Each number is 128 + 24 x the weight over its row's rms, rounded and kept within 0 to 255. Layers, rows and columns count from 0. Numbers have three digits each. The size before them is the row's rms in percent of the matrix's.

# layer 5 MLP up, 2048x256, rms 0.0633, rows 667-721, columns 128-255
069:096157101184130130117109120106118128161157115102135124134113172113130163106115127159150121111120087123149128140092149071140129098087120132116172121116113134101168139135086160113139107087158119165101082142095108126107157131109161113132132110120070116128116131150156128152158085115124141143135116104142122141115102139098123129133138099107086113159125129103121100118132102129178146157147
068:084151089157122096114104111144119148176118123113139123161124129074158165099130137147127098138109102131119130109139144121154145109093155126116159127107100155091133092155121132103133105102122114135132057138123117121120141112097133127146111126119093183132119115119118102142156104109076131118112134153124140193131087107104141105134126094123097131160143126073144141139135102154153143146162
068:083118108170107120097130132116133128133122096103127119142108142113131167116121120146160106130095089114156120102117150111124156141122129105108145127150099113105177138167116139125121157095116129151145102135103130109116130129117160119166146125068124143171146142136150107160148093111129123135120079116126119137126110127144146081135156126150140120157149115092148123088130084126148137137160
066:102151093131108106125111103140113149161093078114113089152072124127140143122120144145147111113080113113132122125074133108124131099109134125136155083139123159091156139153097185104126113113139121160159111125117126111116150133109180120135102144094117166156136103134129103166155122101091124149129140138131138149118122166116167110157147110154102129183167109099130120126137104117135151151165
119:117149117159101101115140111131108136137118139141118128146147134101131113123111125090157116163113112072124139116133149080106175091115139157135169075153103109133136143135142115109144116138089109134122155086071154123140104140134122153121145132171100112171108161116118113125115145138148150162140143128136100132116099107143117068129120107106118115119122108120119194147110125125161112177185
062:122134070153127116103099096156103138142113140128150120110114157096113196119159128151142127115115129114147069134099134087132150102098116131131123130133125137116178131145113144107143128158165138138172109087083118130110101083120151129156099136103079131146128139156149118114173108109094108137095158187162111142127099099107162137117154126153109123166144120077150113086152135123139135161160
060:098136108145110111117125110142114125170119106117136080135130138107123154125132112176188091156105138098158111127125162098135111094103098100116129102123127136047175102141092160113122124100137151130126111080105130143130141097127166138184132139102100158171122118142148102133144107096116131124125118135140155162109099147126114072095121102134134125140173133119134138122145096117171146137145
065:079126124154114117134116086140103126160126122125156100130110145103067160130103147138143105133084125109149108130090107055160158111105100128121113118122090125087158140177125109129166093119144147140147093109087098130124131128125136114182076131084121170145148151151148067148157101128084145148113127124172118162121093135108182105132132117120120120120140113104141169113130100142125164169109
142:119173129120103123116122152156158097125175103105166119156121095140109137114135096160118089093129110134129116127154153130166116146122125113179119126113114107113125112111136185126177118154140116179105147133103127123144133159089187104117092117110100140097125084136100129116197139110101172120083136128131132110114122124120141122132142110134117098154126141122142155157143074171144144166119
117:094147137110167133146139114113117135152157165134130118123156132067125146107129181124146140141113114089155135140114132148141107100091141108071164108114131146123137076140129138130109123127140106132184146117133090119079120123120154142154142114082083142109140132103112118147146107124143135131161085134113124149130108115069141131123133130123139151135191137113110095136096119137112133110109
069:096142115148126115122103107120130148144128115130136113126104144100114160124099124144115119121083107144132095108106129113157162114114093133130177104133091176103154144155090133118111129106114114139135108133107074112118152104114170152168089127110117156149158137132160118150160117129073135130125131174143129156117085132137110099100151125130079116167170119072096127129139087146149155128157
068:118155110152126098108127094139119132180169104110149126139104118120113175118117086141144128118092103109135105121108106104141136073092132118125165101120099152099156123126122138088130110117147135147130063093102089106087126128106118148130098115134106143165154134161144098145156115128117127145114139158140117158135096138088162133128134122145093090182130105101157127109181128153162128134127
131:125137116157130094112152146154073162173139140133127128129101143108130124140129140121120116123125136079123130090108108122153124097104130114144160067143133123129140124158155130144130134078118133135073101129136160127138158139145113112127144091117091149142180153131124115180137133099122127171106148175118128164104106134135132063157134109076136112130161090124137138130154122132144148133122
084:089124092105150074089137077148100136131124113135133117145091137091128160077128112160156106129096144122180089120088130107184146096132080093124150146105109143100161142164106118105160128164157127171151111099101108110079131079110155119133105156107090169112132163145136122131169139129106096153117122155133152142107128133112143098120132131155132131154149080098132100092161106118138166141128
108:115085112124125113128121083097124111130149099153113147103069139088142116131135162139154165122108106148133135131127142143156138124142119160137117150163111158136121095161146183149102158142138096125146129153165152154124122094150098119140123137141132150135140092076101135191107125120081144154126114144105136124098132130115109132130145145137079111116167153146166120148104127131126147113135
068:130132130126128106118117122148121116130095128095115085140085150098108146114132130138156093134105119098128104125109159104158148095100129107161139115107082156082155119169090146106129145057130160121157139076106127111104161159117152108124118127119094126147188127118145113138123098100115147127114086130149165152125089125134130104121179115127110133136156117069134147118124090140149104127124
063:080134144158130100126147135143142154165128129103143073126111108082139176117151137124158102131093119089162138145112128105137155087085139137118096128139084133113153125162139145124151132120148141136130114085135102123139143126119131144153108151081116138130128128161153108102127117112074109158099111147137128143114105150116141088127123111176110138159160123069127129119150110128136117161114
122:144158073122109077145148134093093122185113119122146138120096131156123121152108161146183131160131166150084116087138123141117124153117133132152113067138171125095162122133132138110190142112113137123139123091135117138096173092121128137136139187133134107104124124106170143125097123135081106107135138168115160171164138114141129107129132133159108142128125084098108118106135057127108157095159
075:117146104128147077121125118125131126144107116108136100153110175075119175099103152158166096081102119119147108126126149114110148084127129123145145111116130139069143104162124093108133136102130105169125120119111125105134151112126147147150070135095094126094151143119161121133143100098062111160115076128167118149104117119099159097127123116099108116136137130125145133119149085112128155143134
056:107169110099108109136131131141113140161116121111189109141104118105109198080125177113166107086078107112177139100091127104177134105136117112139154105100125140115153098146128151099162119133155119140148079094091104129087142121130145121128124130106120124142170135131155100134188124116112162156122113117148120138132084152134142124168192105148107132163142140113143122139147098118150138129160
061:107147123156116102103123100129119131153139095143111110113086155081117146144125132130149108122115109103162116093124141101161115105106158125167139085124096152097168153154138126118138121081124119166128066090097124120131137102110151183175100127101105190126140115128167110137191133099061122160143103127157147125115117162126126109110143085148098117143137110112129116130145101138114121130133
127:129122154162092133172144157183128132126114127094123136128112122155122155063133153148113150093137137133151087150163145117198132123124161141169163115098126115116194098124136113110127093136121107115129125101117116120194117141158151150131142108134130147082137129120152097167127154151102154137144119165120154133095155114125136086155108096118150129154148112127128147099149120182127120116129
083:102143115192115085126097137140142140148101080115120113132107104080111164131129129150183105109099149108157124121111172124152113105108134120143121113115062140105143118163119099113137145096131133147124109090124128107120127082106141146150108128097106187137140141166151074142142107132082133146092135168158159119156142142152146095117115141130083096160176129093131158112172117114178124179140
080:103164102145094082100141119165122126156131134138110136154126143131120134099113135127139107129085123131132115116111155115139176086078114144099163120082065167072148125150100137125137116115143143131154101098106109110110152098107132140186124131111070164137108137137129094154148105112091171137104103146164133148145106137143140084138151125145084095130176138117145126154155104131151128150137
106:121170112107083168159114115133139124106165146108114118142118164067141161109131123156147131157121106135163075119127157123169111103114124145166122135098097139123086164148153094107108159112132061117099095158106131117142123098145153121126183106077139144110107119099137104132127142092131106129132138131155124135165131143103113112106179145108102118122138106139091118099124102122110100128104
066:112139115100117145120077147140125108133109117115146126143126151129105153090092136166168116129111149082141088109087143103134146107106129151090145118122114146081163107159127113113160123080143128186150103122137096109144126092090097145186087123102112157133152116162125095142137114122106165166098133129132145169132089143132135102115167110134085121131152133099137123101139113116133185147126
144:111119118136114116140086133113152109156175108112141140141130144074105148093143105164125110160111098140141138099131106102120124097104137097095191132114132115093118109133115125070149109127143142208109144132108096121119138129109120129142100097094124123132090128131138149145140058102132157159089122186136135155143143173107167131142106148163124171173110138114178122143091068144157178119111
065:115157105175125120094134148151103138141146126119141131135118125107138191106140158143137138112118104127130120160099152088146101096099112113132131135110102171105193134134111147098156161092120133155158116106109087111124137108104129145152124158130087167133137157126143117122127106104116130149117092144170114187090071133120135108165133135128095133144162075100126127114135097146154141159138
063:115135104133121093107115136158111126179113123114159096141087164095157157128133115134180104108095096112167142094121144110136123107100117128122151109078107150083161106140110126115125126142147127185141105156112110120101141145102145147164106149112143167146200137143165107160138102112097147143115137145167146167124107134141134089157133086127111095165126122106103130110183124143166154149162
078:088150102147114094110120098126113136202101098111119121171141165096135170101124153132166123114126139149131110142081139108145122106111092123120156112115108132095173100145166165095132154079135156131124074085106114108092114134136132170158116123128105163173148152142157121159157139106105150161121117165117131153120117145133148121108143098132101117133121146094140143103134090136148125144152
059:079143086118122106125094101162109148172151112125112142134127138081128187109129134170146125118120135118123128147106163096132148121110139132128150093097098134126174139155132121104141142132123149167134120084126127116112138103126146097137131140125106165139129151152162090138155113105099123120079105121140092170107127166125164115135139127154120113148137131103146139096138128145157160144182
110:153103136143146120122160104131124131186169118136111140123155120149107176134123123137147117124106154142119108077116131093131118107141087176149127106120131149127117075151117142109160148144129089112135137171135128130076116145146113175160116145143141124140115169112155115139114082124123120151096119162117095126089119155074118089119120170119158116136181111111107122178125152125120146136128
074:108138103148098102095120118126117107157134112117118126132097145128137145111122119123152083124086093098136151120128135105140130123078126129127130126113119138103193103149102133072141136134130135142108119090116138128078150118147119161138087131108128139121098150144143126146140106131100159160105121135142145152148072120123140120152182128139073095110131145073145121134147106161189141155122
048:070155093149122118114119130146131105158167107103137129132113149102114146103150123163147144126084128109125126084102109098135123114088117131142133116081095171100147097130138166104158098118109130155123107100135094121103127130120149125146104082081111169173159158144168099186164091096092118131137136117158133141111117173117134117121148117097062122129147123084099113125115116131148146141172
070:112137085153109121105106059165132139135142125142138111148124128104161150119108112133164093148056102131151119116084154074142140116101132123144154100102082130093131132149101128078128130124119126117175118118134123134112165110129167130143103109101080164137123133153170122141133124111092136125114103147155160129125087117100130125153145124152104126130169113099131089132151099117167094161123
061:093172085136100081095103114135116117153124120125111097175101160090108150099110142126148123103068109135127119138106152083151147116087130152147141145122109114104155129152110109138110101090138119161159111112132122127129138111119152147152122155116107157108123135125146084166150080114102171118089119120157162151122104169127133125153149080124074127138141133086149129123191144097135114157134
125:144094118176136076120113142128109151146130113059116135116130166099111128125140146167136107129118153107183128125131150095114112112147162065131146126145122106110136162132144094135128147102181105139110116142118171085109111147134119120139124070114130151163121126129127133117140167138100121152127129124134135126156108146137147092129135108154105152158116093125151166144159115147121126176166
122:140121123112091119075105139117139145145179143117158099116109137111164137136112114129149123101118139091100119111134153088127104131131130105129090169096152137145192128103144135135132117119088139161108112114131072106120119162134109164134109076096164139120098112117114151134143130096114135146149126149139121119164145118139160134113136145131098152106112134130088111126092161170155148162121
066:139144085121125109123137105124105149143107106115129080143129144104103154073110138154157125119119110104146094141083155103131155113102123129119135150131114125119164099146138126106149146141147114155132105092123108104095166127111136072143130123094099167168153147141140093147169104118109135174093131143143142147100108143102159101130142134162113087167165130085117117088179131135148141138141
122:148117124146108143146126123161121131138128112105114142088100146146094150095124128103132084105133122143144104117093092124065107083126132107100151106124106143134159127129125160112111126157149117146152134153131131089136129151105119139152153180111100151112103109119132125110160106101061182134146142138127142124105108171111126120132102106138134168119133090131131123164175131131118099144148
089:094180094132121105096106094123113157129132095127159112135113173112144145094110125148109103107114130104141075086129132069136103084134158121126101139092115094110137151150136117134136106125124106124163088092124103152122141115132152142130115095112073116167141149144128072138127110130107148145109134095155151117138131137129136122111119119106107151157150135115131105081089169142168141153124
055:108175091143138109111140148109122155164141098097139108141130116111129197086124138140194111106092106122145110090109142077153163118098106140105098104130106141077127109160129141130163130112157093155139116118114144100103127103124152127160089135145092155120137135138151125149150117116102134154112128153132118176128103136127150113106139125175060154146160122076128143112168129121158128134152
072:113145082136131112116117105122097153147146085125116115158150120102114162097107117104127134125093139092166129095083162110126131090103173142134125107123086139126140123123138147126142127122144155158129100116114126133107152105111132120130102131107109138166151147139176123182142079142113143154101143126173135139122079136122162137112146112107121124174124100106110125136163083113149165155141
121:117139106166137155122111147086127103089145142130151062128111151169108122116147115102153142123132087098092104144086086107124130114123142170149115117060152174123127132154135170065137136100166093115102127106152105107152110122126149132151111110079155115095098151113160129095126135112116102123153106139158111143141141096122187128104147114081083161153166120125068120128089105119114144135125
066:132180088128111073103149130150139145138144094099161115154068170130099141103129136157131135111082142101138153136085129127108138123089118110128145116091085130125149109155114138112132123149147155156117092107116144086123143117110146119144100147105074133131130105108140099134155090098079113105100147146150114142139087118145162106117129120143092128131159114084110125119185097131140142161145
133:121152148135135162151153155138124120141153104088110130126115181139135141134138158139114149083125154144141120128119112145153137107107105150094131116131137170081175136123116125115138084042115123128098130134122102089119113094133117132124133088113097128168122147144118118121197089135127149152094141109118108115118133137128142115145127128169140088121092094123119159126148132108126144120162
071:098151107123146120130088084132110149139119075129126101148072145107114145124097129157176117108090101127138120100105122121148154134107107127125133091137081142091146111138097170067144115105151155123147110129087100099121159100055174155128118108119088143143136123136155118133147119120123150144105107147157134158126077126120113099118150137122101121141115107101138120119161100125155135152120
117:157131095087119118044133146074113149153117115105119045131119132153128162118144128147125104117113171119133137076109170066119137129141088151104099150097130158115139144085132124114145129131117108172190115143110102138147127140121114116147109102099109140152157126158121096164131124158116157114108119107123149114111101074119128098125139102139137140190144147138173099123128124145106143118096
065:114154094128126126135110078164091134140113088137147086158091157116125133081125154143157109109089120070141123139065134132142124118108118108136147099155102124114135119158122135129149142116117141147128110152106118100086140108133138167110094136079089164150134126114177124138138107088090129131124133125137127137117099150086129081118157123139083137132137140109153115106144083099146125146157
077:113132106146121087101135113096114127155117131107120129128107149122123165108139160099139064119107122126198123121106150108150128108124080145111126115115123166100123115136124127100130128130167125142103087107141132116145114138127143154162100142133069192162126144144135133138138124134084184115129113118161164154139096131118145131124164085140117125179164130091131101135152141132155140147135
066:061139103148126124123138126172091128116114126144133106148090153111088162112104109142149107109123135106118136127122131098144143130083137113185144104124125130099161116141117125071117100097118129099138109114118098110107134127139150148092112097102103157162140123114157113138143122102071168139110102122150134121118085144115149105125165133113113097154137082064134108090151117146165139124127
074:102134128135137109096105133122114147135118098109135125139138156081124163105130104156131101146095120142174128106109151120165143114096132116137165098118106170113149127137122140089127114094122119148127068120107104102118120100121181135134127114122111168101125128157128093155150106106087170147112128119175122171118118149127144121159132125116117135152176114089124147093146097114151151168133
116:116106136143108112109135090105116131196115140089132146158110141166131141132137128140176168099114141134126090120100120101089166113133094122105112140121125150092159115139131149063135085115097172118161118089128109150107191096115131110148145141155103098157115126126171113180122106163119142161123054184149114169141113139107161143133127123155132163123140102100123142124136137144107122157104
059:106135117106115082093120104132129152123158100117096124134134145081110183109108116144135097146114121114190108150113143074166168127095116108136134118106089161109160111132101135081146122118122120141156113095081120127122103115116124160113094127112091166112156128147158075124158124123092116112100122124150159138145134114138145084130133110122114111146170124123141138107149117144123107135137
130:153136079145112083107117111096120111126106134100187129105132158077115131100152098107148126134134166124177144116139153123128124141146139107119165138109123120113145056096085127073133163129136113114128126047125121131178094123136148089157117131144119181157106193145153133185120153132089112120128102141116147145135139168121142118144126067144134111154110129103137108127176105128128150150162
# layer 5 MLP down (transposed), 2048x256, rms 0.0549, rows 667-720, columns 128-255
056:097116125155161158142107122138147137117120153153114152151118131172173092130096127159149134156112105088113112140130107141105124136151125159147106111139154109132154150143134125136156095144103159143135165128150133125086181135116107153090154101125136161156151120146109147134138109174132148109131134115173161139115139137099117115120142125112119111141105127140117152150140176147103155085139
048:117113187137132090136118143124147124111126121127147141076143136110154117132125112077132116064123144134103096128129144137147159147112132080087133109151144145100121126143136172137103092103141164120148077094136125124120129118144179096117090151118127127103129153156149108126135112122108138137126113144172127149158105080132127118129139120112118107138117106110149139146145123134094167138133
065:146123111103116097094091083112152140147098124169132152072096109153107113132092130149111141135141134118165114096149152146125117143115131116146107087083137129126147128128135134162144122159160145116128105138123123117152171114146107102148116123137136144135159113091142139199110107120136112157128110176140125134087107108130109095128148120146120110144188111080090153109143132140149106126119
052:109071058151134188140145111122117145149129137119142112136105106090129114160097119137153089172097089124145117126185086062118142115110142160128127134173161122113129112127164108129131125154135110098141125125132157120114133149118140172092103092135094157161105138121109131138119104121104145168100139118150117103111123142097124092130111193142132166134119118083112166149126121130160123152144
128:128133102120148143102162113128120154139133170154115141141120117115125076103094136133108100121115124109092152145175104130158108096120181136099138108173077122119119102146150118127162152103142106124137128122165133119155136112121114119079149138112138118130082129127120122157151158151125136116128176086099116083082055114162184154102098135120115147132137137179124140163105146099120117136115
057:129116145112125122150135111073122130073115150171113099153098122110125125117113076069132136141137133177095141153143125145144121118130115121149117145087178141139056115170108110126189109195115103105112137105130156118117131151125108149149136123103146092121099087139070128147147129142143130076168116161169128092123132117103102142111148117091138133112127126099089079112122159114105113133111
055:109113115151133148165089182107129107117132176118137135163167106107121129092159126138135150116122111125152172124148095110131138130165102087114139168143149103141117150112140091142121113149114107161083184140150075129082073173150164118159107123176117107149095111136127101128134130099158079130077139089148112146127128195141132124115081171137101135155121109131123154122120137104166115148139
042:114113143161114134165154158125122122073161142107117162148166135164119138132174123121128172141171158151150159132143134130135125138134138125127141146108183082176098130082119101109124163155130162131118121144158146131128131102092090120111142114124152091133090151082149129115131158135135147123134120138097149095152119112131155159124091133129095149112119123143118123126140125125134156147144
150:093144137101145107094126110156117106128152124132141141132106149154164162136084128142108125172121133157110128064138109087113074115105179117126136107162149128144098117105136117153142111127144110178106118121152093117124111146095132110078111157158122098144127133112132162107164152146125154084146188104135120089112156089142093084141132118153116124089108145176100150116129092155161101131125
138:118104090103143138093143143132129161156080166131088129115131150140117124152099150153170158155130088157088136128097115136151123149149119123095119096138121124129162157115143171153131148078140154085144158168118140147120147131151147115080184089119141111165128127097070121141119194143125121125151141141092138164130126119128118159113155146136111136151154189109106094120092102132158128158117
057:154115159101092168136107098099140143089104114145138153094122091123085125150124111098078120199139078132120117076168117137120107144142116119121139138139148118112111142105161128144141132133085158149140155137151103157141124120146103172077113125159131125147087138088089125091115123113132116103138107138087102118121113127131125155168089178144139103151151140153143127178087144095118106131115
069:146152131144159122096112127088151119136096164131128180140176107132132123125138144099104116133092084154167137139117109161126100106124145147140116109114104078125157128151093122150083157154132143108099157114150147147141112142094089117133111153100153120123129120121112109144131145155124061151105126166103118134114118073143160096116108155110130127147085170123144147107117195080129108083126
132:158095152151113110098120090132118124124145157115134113156119105127128145133093126100107108150161134082131156111171096103122117115154144112100110111103167161154120106123077119147089129102130132143081124149198128080149097124131110126105142147152089128136131066131086100164110115135129110138113218115124111138090106143116159088186111150110143126131155158152117112144134169116107160141139
082:108144137092175139113090158139154152099186147128100113128152113119138135106103132058126140140143149133098127124126067124106103135156128131103128152149149099149114116113130100104136121142109151149155114111110169102120128141081133158110124078172139131156122164134117102172114149115101102125157117100074127102142125136166113161136164125135174153136130132147117101117124136133110108081146
115:113142070125100179130127120149063160120105131116109147131127169119110131132147116121117121112128142136104087160095170140123121130143133090094137124166131119116100112121121157154138105128137150082132140102103143127133121123140106140079149102092115131136134142153126138124141149108146109132122098130113138139141126123111141127108143111151157110165137145255122178124113105128127122114119
056:138153175129124131130155117105152112080120110141114138130117146128186101149145129109135159147155129139081136144124102155095142135113133132124137121149123106087108183147099131115154157132124104091144080148092132132145130156128113141146171168129100097146077114140143120132100126119132107163105134144190074153115088123142091120114126136132086183160135149105149140130145120147164151134132
054:143148079127157149141117086125126145101173144117074129149135119110126164125124090102125129137105149147139130086100129126134137124134122176128110186120131090165153108152139131136165186135144157106154109138155133091119128178129129137127153149118119107144130147079154112127130127104109110111116068088168170157145153170130152122129092149079119109137090161144125118093107097128140141107145
127:132157144121101140134101124118116090118158130073094126099109139161156162159116134126136137096161117159152152125139133147155148104132122125129081132127139122122148159136151088138147194129146128121089146163132121150133116155150133109154083143143122115124087149148104125130129140062123112092174089117114117113145131148143110121149117150085114161158134133137140086149122153188127142147121
069:148170084156119110184114124109121098109141137144169116121132110116133134075149136089144146103129105129105124087129142151118085152153120129132115142107170123123153129115126116074118157092132132106153157119191182136133148084136133159108143175094144108142114156128151140157159124142200098149135098152125129116145132102154135107156129128134148112112121097122139133124112114148117118121136
038:136133178105168181129107145120133129106103126123103148116137141123158141155159147200140151139159188116144120093133132149128149138150130103132127156136141117157129163118173101134095109146109130120139111215131117149121103113102108173071099106118111161111102150140145135130126145186154104065109117107143118079140061164152128089126132147136091158121117154153120113147088124111134127155146
052:148120125140131115114111118090151116172120128109119143183110136147140152090110117152159141145164150133138137135162156148126139138154143146125149168114140104117133122142111141140133127133137150166131087143119117119146132121148080130090090151109113067079134113106125136128145114143148147132147138106150149126102086092172104154171148150133085188168183119141138122106188115140150163149145
132:135122176121121110097126135134166116113169111116121146117135112124168071128120132115077173173113149166139166097131103143153152145150168079141145110128087129120128126093134144141128104137132129128123133125130128119118133136117145129131077134193148152071125121053113135133161134138133120154155133113073135095108138121136133069114116110104140121107100100186111125135088131168111132102160
063:134117133105105131119139162171115142129099140143091161137163102099127115157140140103110133105138118154118181114143126123130145132142127104142104109149081137163122127144106110112088121082089115135164037136140177189143139161131118090137127122136123133107129119123106126136115200124143117126139143126105146157097118147139105127126147115163083114149099093106132151079140131049153136088136
065:103137150092128158116108151131117100097126099132155158111165139102149155111132160177103113129150135114136120111135135155076110151112105088112126191122169136116149123089137112121130137135122133171093153127112159112138106108121114147096132137123126086168123144120087112138095117132152081098138108129098120112147152152139118126129108090126145119105158165112125138155122158152115123092103
114:139117117139077123131118097109095065119127122121147124139113154143107062157116158145119138109155156128105161134125101139120123127105133120132117117122191097111161141172092127119120129132056127139094138125122116098155102130157110133133124140131136146108170124096099162103101125108132119156092120164127128135159132138141141140156121121152110095140135141135103127129182147134098121139172
060:143144130140127130151098152111074140127157078102130130121104132104123125136098078083144116099131126098151077116117120101151140097087119101140142160129120119108121125130128157100163124152131151104108104108115082071146149129105144168157122126112106161103129135156152135151133171103079148127155095115100182113146083133119108129162125142109130107154122126077117154106147102141127119128131
150:134106099133081118136133142109157094126140123106086145120120115110098106091156119161131111126185108152102091096141188102127131136144165149098108150128127135119144085106075140163128170131124171154116108108094140164130175154114152137108134120183129151157142142081107143106129104142101142127119147152134099147139158151113177118172129133139103090124115152133159121107101170131139133111131
056:168115127112130136129145141139094157118130147147141134122121099176143104123156129115090131107158150173108162118105131160169162131103137110143099133089128086170139103069146083109151101157112116089128133130126132126151133157135156095137123132153121145127149150083134187139156116141139116168153141064075137093108152076106120139131123113165113118139110132086127097127087097097092141116150
052:134079130142120112131142138152121105142107146149123155121120097121130139162131144142132122096108183153129103139159125132142167155145171103152141132151122102114155142117112159160097119097106143124113085150120162107126122151129154132105162165128103152141198104109146156144112143158112165154119122063118143135107133143109115145103108120090114180133059139097154155142142104130114126101088
069:136151123127154142159108141217135108124133135118138120099120099112124115158143125150118125140149148135163112150119098117138126102087158122126129131140104108157167175132187107133172106147135175122108139153140160138065134147141111131135131175127143131168153138103108117121099147181102094196118150120113111153131102185114132101124104115121139143099118095140103153127142112125146098130132
057:174124131137174125121132109082116103109128125100117125138138145102125102119086146144158094141125129107116178150127115132121128134148141145112111149120175118146126149135143105147147087142122150117122121153072143099107141128121084123131118116131127106115103153114145125159129135163144087109115139117138139091146181133141095140148171166113176141139157171114071124099150125126136141139170
123:119110165112108126144099129103161110087141073167140087113147107139142103122133156180217115133154145116133163159097161122096128134121070095122111148097161119119169147131139131131127112154108155125116143111117132145149142151131139125164154147086144141127141115108137134103128065132118135147137139138130167133160140141121134147131154073141130128105103137126151102105150117138126109114112
072:144171145139123175150116111145154112113102116137089114123124172101118167114183114136097153123150143126155129144177102140114148203174153085158103118116139149171119116136107161123130117175103129080173144137135094106129109178118129121120132130116125153093147109133155154150113119137150185100106126080118099131146149140116096153112122157139144111114126167149127124129130104142131155131167
032:128159145141123157129112124095121137140105131119100106142131103158131136108143093107155128107115105165132123129139132131133090160118141129140165174121113142150080168172146150092172116113139102085173113118136144131122134117146139132126138122138138132091130083085126143147113107189118117093118114149084118133147131144100100127157089117125093126108125136119097158152151118109142149140126
064:132096123142107128137150156165127118096160149123194112155166129085125091120138092101099129136110169120144112137126115104183117125117179109082129096139135109100123167137167138152107109136126139119098142116106097097152119112124091143121100094113129128153139103138130128131102130094152134128076139139195103105159152075150101176140111094127098173157099146101128102112152135120114106125110
045:153143150140160129176142133152112086106127143117134150105097100165129141161154125108086153130134118119132107100087139157132117133099097186110092139148145125116106143171175086146100156130174113119109137120129144175155143126068122131061184112120127150133125159094161156107094146138147093126138084090131134105148133144124114090159128157143147098119122135136127146142113144121128121125147
138:116168162123165155108139129094146150081151151136138083113117152127142113137129160171089148157123132153102121098082153117138139157146136154154148128082114125105141138115140161110125114114120132110110081146180130125133136097150184170123111120091130065085102163079129100096157103121146135096106121110151105134146148071139110141119094093156163099136111140160134126127111149152120072140127
129:137118138111170148108117147129120135172093130103184129115150127121138151149152136142131135129117149145097100137151162116146138123149135120135129143119095156162120124113128118128150144149096154177127117128139130133162170182121109148130157108144101148132093105132129163103151127117127084137168145125157131128148138120149122090123135164181112102120139143136141126128099162145137113121140
055:147188136123144175125136176162112112114146125095138147102159089073134133161122122160120135091125120110164132118126108159136095123086100107109150118130108164110086105096095123112094105148121120137122173153128126129128140177138145127099124106123121105128063150099153124103150083129094098146140110120137151107145130140108129128140139162121121146101130115161157113149095106142116152129131
129:135114143161134163134111128112131140158131107126136112152117157118161106130133164132138160086122168129114078135153112128122123104148126106146121122123092115164160133115069145155144117092078103111151143146165122114149121103093152131109133159127111122132111146121130153125094143147120164124115155142139126155149109115134106143144108118127149152124133186223097109157149152128063122171112
081:105093180117133055173110158115123155098149125172125124121128104078132095117095144125111113149129115162150112155108167112133180093120109136114147117139113145140139130145163128144142101148158156128108111064126181145123153120156134105096137129146112102130145153126137141090114124178113139160104135141147136137126135097111107151138140080136144120173128135169133130142151141077125134122139
031:090116132142125101129143132104134145119103136166094182122129097131152129100142081114123119145108092159119113115122073143121099138129154148116097131122180141130144175151098127137170113098135152159156100158116132111090163170177106165099167132186138124107100112160146137160102117173100132153133115134140111155125178114108135098154133168094144102110123138171130120142106102122126150114118
053:110143102127153083144133159094107115156094144147123126136107133126133115189126082138126134124159112141096126143140111109100101160158132159154115102121128136110142142129114126114126123132131128100126158135129133133158109116113071147130150100092144125090104134146123141127145104147124075164115134150147179148101138101115122172133089124056139135093123150098108152158100171108088097093117
122:130094123128136141128124187114146079149103135140141145134127120124148149163163108142122095129133108091142099122119149125100116132133135127119090079118139127106148114158115139127142119133145099130094125131091074120122126170131137114118124099137142123106134086121154140102127149175135130108132090143125118162079150117119117120114116127128116143126151106237126130129163111078108143128116
048:102164109136112138124126118150113148085140142125101131180122185143192119080129132133127081124150152122132117103094127121103135149113084146182122153107155136146073149129083138098148111171133156164142133172147139088131119149131109164155090153142091127113087098124166107102104147126171148149138125122121140159115124172097128156132156103120157137139114124134160108143130115139121144117132
141:122124168132163114145147124099111128142123155127125124150142136113141160164124124145121118118104135155116098166140139085127149111112121093131144190141144134131164106151119157114126119114096112139149153132143130121118116088113183140151097141143119075138116117143173144150142069125162120134133140135126057088133113142101106148122117145159156120108108127117126111128095164081141136126148
061:111126127137120134097151126149120114116095125158158089143144141145169140127120133098134158151128150127133113136123129082075151089142152179132085081134112124150133153117111129147148063125107146121090129147101128132126121158119121167125182127126110114043118106137094129139122140115143158110120105115209067163104134127091069122045111105132126094104133158105119121065144136132148097137139
121:182104108125136152156128167097101156140145148152142112089146099130127090127092122164115137132111128091131131082121157151131100132139132139143079143143152120111135121140129139111159119141109136137138158092145132117138138130171126125117075158097108115142070123099127137107108141120136114146097160130125120108131161106118087106081110106110077145143082085208113128142094154086131178133120
050:143137108127128103131163143146128108140083129139092140103172116118153105156094140103163137132108148132107178127122101113138099093094157131166119103128142129097150149088120180088133134100171133150091123126112124115099103125114136133127140127133118080097165131157106103151109093167140123126119114092104110133090142133157089120112124106104097092147173126139106089112137140138151149087122
070:117143137138144116117144118105133151121191158096122138151112136132125123116143105155138152103125115145098161132136149117150111142113137146143148105110106151126118072166149075120114163131127135075096103121135146084135115125102123142119129131142137148107097142160110118128157154134104102101147151141120077126107120115110134121134112114115122128132149161062136104163109112129084156168134
055:096104125130092098136160148138164117092083148090118119093168077110132120133165123121142132129103124169124158158138113121148137139127193119159129109112143124115109175176133158138123123179105109100109126116109151130147078184162139154138180144146130152104146145167104127134109132104140102099109128081087106137144117107111106120085133173101134095104137172109177176159096141135125104108127
063:100125143113096092166104127086163164081132119079132190129132121152158169121083165133126130158145140052154112167091139124148137132145134133137159101154121152123143132114126132112128138128142092134142126121130149131107129142142120125138123110114159074093141129124111087089139170121158106117171131149139141123129093082122132110093140141157139113116154071139112130113110148171125132161142
110:165134135115178129164163110168133116114115147131159139186139124137104139145133127106114097108110153155137102124129077108135130161163144166161111141070150121112109150095148114121125131079089128127126147104154110130113136153133111184090113099130133143153107130155113192127131135124140116094122125160118103128155179100139134171122112139139122118106102126153129111130115120150149133153089
029:136104123136152102127066183144143123144162137130140142134167139105136103133143143125098143098123170142115141103155126148125122138115125151144109174159140098143141130138118131096158139113145149131127149142112147137125125130123129159098209101123110126160122152159204167148089163150144077105135073100113117125125152113165107144137137097141111128076072113130120155143126092141141120119131